{
  "vocab_size": 2048,
  "hidden_act": "relu",
  "lr_head": 0.0139,
  "final_lr_fraction": 0.02
}
Each number is 500 + 50 x the weight over the matrix's rms, rounded and kept within 0 to 999. Layers, rows and columns count from 0. Numbers have three digits each.

# layer 2 attention output, 64x64, rms 0.176, rows 0-63, columns 0-63
478497532542454556464344420525527442539499457537489558565520575513500468435457528461420471570566605553460489454454524461538554522527488544498530452468489463412480459520509440464538597477430473
589559617597492437382585629501439555534528459488549469564474462526464543491512464529614518492471462540500433501552505515421434552463462483460540524465481552532533561470513453561458422472462503
479440532519435549564522426399477438559475548494431444492415436569468511521406466523455454596495472591453482520460467517600550470565638486472424426542435594522485547463453547539571498448361537
514525485511528451556573459514520513489393579576497516438513539565384631564548546481477521484407574455521501561547500491491457501454483605420456459495552439504409449394468556425549403499411529
477509488446525493485462518545528470502548492452443524492578528511484475531533495500539452466469493495517456499441475508501445498491541483485599493517558425488553521442493449469501521425430522
545387412567489478555563614402568500441574460557536471478472505461538630512420487433592395487531443533557494514489518485560460468547515495499533463617516459518474420403437447566549404477458463
573486564585498515439536460409548563504561451494458495495505449486476425494519462447574479528499541499544422474487517551426507556450545470418504516536488496563551596466410505487529458475446458
447546440512526451448594511506524559538530415494606488499516443538475523563480502597542468457483472489499513509545498478493447494507420472588504528488467466547495445538454514431460452497584538
545551432511387492512443489475471483402511536451532548464632537552532475472522535466559475529586383473417471546454482494594462527534458438492577493485531474453473480491401518464576497471372488
418334523453519425585446511636437545538529496439574414460500500446456436532494469505473457440511506540503578508507434468461499504532447490480517458493500480494497463486459493432548554531492523
505533506545435465424466435538477292574426474565538432431506474446474608484459508572631458555499506515478543493523595478539525569500431490489499526480513483459515540465527464529474471509485550
503496476390464430500419589524527513493472531504496522511489408445511609568525503480400580428501507481510534542514507578488504495428494588479486468546493497530547465504535455494458504401534508
596523500473538566448494562487488571546435542541463589471509466531514450504439548437522519428521404467406466525521502562504521435477435501459418507554528468624545493506545574503458443435506468
425467427542486543465606490456471502592502448544396398404465527416580492420533526427529536537481550504507560568429562484517458483558527481519505531614513504539443525430470544485481507534579501
474546517407543493521538427504622508544483527550546472466456470526432435401498435460468455531560480582496500474525489405488430471460544526473480460509466527518462443440620465555537533495469502
520411641473568555522565505540470393490534549572459566617506463522559393501586468520591560576591558516475474485492455428409436519467530560517502502437465456447518450591456465550490447532486393
495538524475404482566488482428507438463474517471602495547519478476487426534571519524450447510498527476533485560528505555441474426577644478560514541504393504491427529516465491492518544542476495
507453509503563503572421456507504500416524516527471476476615593524568485497479561520560377445509471606460477465457456509485555537496497458458509468474547441400541469489607492450427602503551499
562478504443426530520514437546671475531510533449559507443610498306424496465494495511528454547502505497431538469469423506458478442460419530529452523518632448526520467489520522513524444481438509
470457475435458413401489490562463470490447511592505483479422464574543467479463593552459403623477469495506449520535498482606414501479417476515490523550524616445483455513513478465469459487498485
554457577525422587548471499578517540500439511460447443556523446591503522602565515573490515491439494444570586546488488453425510414539481512433461571596490488520441543538374463543488537505483490
550576376448499499558518496443447320499490529404425484537483427509598523414435411516438598486552477570510537500433485552510561493659512484405431487561543504585569467560593487583508513426559505
535451404551545499420528428565579506570513509577543526582595508557475446478452433512473510450488569517421492440474463514511442524453470495496584445467503418632474465541507559503567510569545490
637530510459440468472502572506507547397475560517539476564547488474545467466552578515505531497483388485482447507525413544426502488448507481511513488412463504532538532535470472504435507552534582
476454468466558389510411419494508493481485501427491559451553474579513484438548467468462488543494506512573520489581446501509510505530511392411478504499543509492490449507578472518520529487510531
509568458417494624498480506553598557488511517528370474498467526406565518504566503524522445542441470504539548511411497520502504465434489481498486535461486531564522528476461421526403479515505473
505460447451436637500533521443464471473564497501630549491493571525550533521373489522518534490548440478464570458469513545437455480573591505505466493582564472581454444538510562421485514487484568
561618464500536525518463397455473471419545415521492485488528423536451514462625580600444564432504515478572537517533495516459440461510582499542501453486516590533491501497559495482455555484536606
489558508568539477490553512525554446555437589502554626508506525553405469464502352517567600505452530509447423565496522455556448450514505520513543481517454461454481526491489480566525431463482512
562502576543588402507534457475541473488392578490547497468500558516542531534526519538535524429402453526492471482520481488535508556546475450453492526481532502539554410473528514548533451536568505
530475554425497556470561591526435391450452513558551397508601523564497452509578529521451493560498477525494502512452450460377510455469519473559463443509533451503429528587526429546547483531427495
442486517473469521582500451505585565382580646478432536497474468646571479485437409509516523545560574519579435484430482544492519462454497441390514418580427490515436465567489518498518419491450503
562456523454400432461558551407623433500521494484605385441447547516607527494451409621451535588490441549504493551460467459512569532546587466558366466593529478536472526473475503578493537466541457
548462541444484476411413496529384521443484630498506467402397560525525435479515510517513476414547465571493447535516497533512485569487547499434472499497474532554487518503581506471454544563567515
458521463490328608554563555431454468489528511536457542597518570554542443501461559601555589506540498566432541514433517497505442500573558515506371557475507488404487505528516566518395487410469461
513386485425592579504451417526566517459479381416460548479443475564410516661419506520605571415480550510535496495471497469605454527445449558491577471483525500487470517504493553485474420492478552
522435435521543460541401469517464529491409575449414484506448577479538514652606483424440538480462496551507484501518546575495468467472520488453489453500485521502439520477411446567550527476447536
495534564471492598458565517447528521422473544465477488518390513367498423591518510487580536458432482424442545544521489541537511504451513478525419550579495531487569498440534489569421487418459531
488478494455502452528432567500403522617431434515549439455509507384443539501508460476631417385511520510499553622514442450545470524489488509484519483482517450578550487513548509518504476465565456
506444519487579389528593488477522531473512448526492407522528521481398467491533510533498453489544526518494505475550372449496518554509554550576512459544476512420530446561474479484516509544505475
475491503577459541558473464477532490499415580459443484552519535445461462347531447396569489529402482527479507534482430501464522585497475534520558513505511461494519553519499487573532522522486536
507393392458463540526492503515530549552550428514499509453519434557521461465513544490475532580515431516575497556410432489507466458463519535572537482478555561536471480518492468500478526525560464
442469575500577463321569469510483577447610515490512512430495438490500536501589477462470439512462565451560474519514562518550477467391537521585562428569509430523482508476480494414671541556489586
573616487518441469497447477533446502570588464600514466576462542407493499542469478459405480519497470504495525485509507508579485522514514497554498430437422564501507516523427500482546509531543481
491599475659574534474559576569510414493445479424493553494543449434467477449506520498550541478567502503560410477418600533456432528546443509432564472513515463466536468570526514510509494493522444
468517409498506475496500508520528483508486548505476541577540494422552463497485538527522440522422534481519494484499514553531562463541451501541477504546463450519479468534481508498468489493538529
427560539515418568527515506480492521521452543573545514569437469579485579484573440414462529372540507515499461440475461475477487461472505528479406497428464568528415439481544461499541409474511463
554455537536446468402533488479591513592407494530464479552500503496464453528371448379514614464403538535504487539541508515566516530510429532468490554510505540514513503477479532505534497497533529
524474448517548498550383473543399512496479470537505498506505455467511458523462549528477499591439455452565558433556507580513474462465471517514456488471465520484540479558492483493483497481548515
513501530496397449438521456487515499476428505508545496511421549468492530388491466476551450437571514531466495482520533493496527502478490503464539437497529522524543473492614513451524518532536408
647463484435571531496486475548658469451478501527494544541548534511559500544458512571491475486502476556534522524537512543547503449485559560491478479500485473537561460447548493516423490501538482
622501552622405503509477600524459503545522494548472502626572488539506539477553493467428520508558496541520400601462483518509456468584449439451453495524446472458413536503452467505497487505453493
410455489619560466478511552578492347497536489394487491395430469619500497520448489553434506461443473522591489422502576546516494455535518469466513488523565519448479552478570516435483480516526547
465468503361446504535510489519444593505508502443535498480469519426389466472466550532483496612528535521507539570491454481469477523507534514413542493486570546505549614509580630439516596489490433
497462455456620534568534455457509477520444456514489399599476504382448567511458532543486426523496508513481571536471471505548472485418551576562470538552487535505543520506544520554475523504541535
588597530544588558517499576567491511599509622578553495480491550489500586611434465517402422569548446459481460525465585505552434487532520532430469476481473450507533532411383519540486557552463460
569532447502436505456565471483424446453594405465498589510533438503483540489528531493514490509491541482521522551511533514494521483535495501487550548491511542521466492553524411396516467429569482
497365463448581445603436501424495547523453532405446520610552520477443502510495561433555536533526466546487477468517472557408490556396493472492550570556470440436446540533522586495500466461413520
571558555577588482517564526501504515531563544422613424579525521494517577514510525568454442439508535408502429489528512520479544470409503460519555516533546490512497435493461541538522546531440548
407475521560474534546548526478577361401475419490484521413475548447550500552471398469450518582548530516567444525443605449509544480556570539457479461514521485444479537435339520493566500361398410
494401483555500548484538512486527594539444485460457458422567519480572529441521448443453510394541453463520538398446542532469557529466470498538496583510569400499510430433583472588487549479541429
503546530397509509621522527445536534541569511447480536554576523451376644428420377404554516490468504527434547532533508516503564489493561490417478544490470469509535545413577531535524464430544505
446499520501486473415454497518589550502662452493509522455546497425473478494547538430477555429495551473549533518553552473488427476502469483528485496423557430531564528467514510524545506502495533
613595490460468440463457494557488508481475526488512428366523529562419507548564544467500468497574461481503483492529475462486438535524522515497528488504464509431444542479440466547526499574456483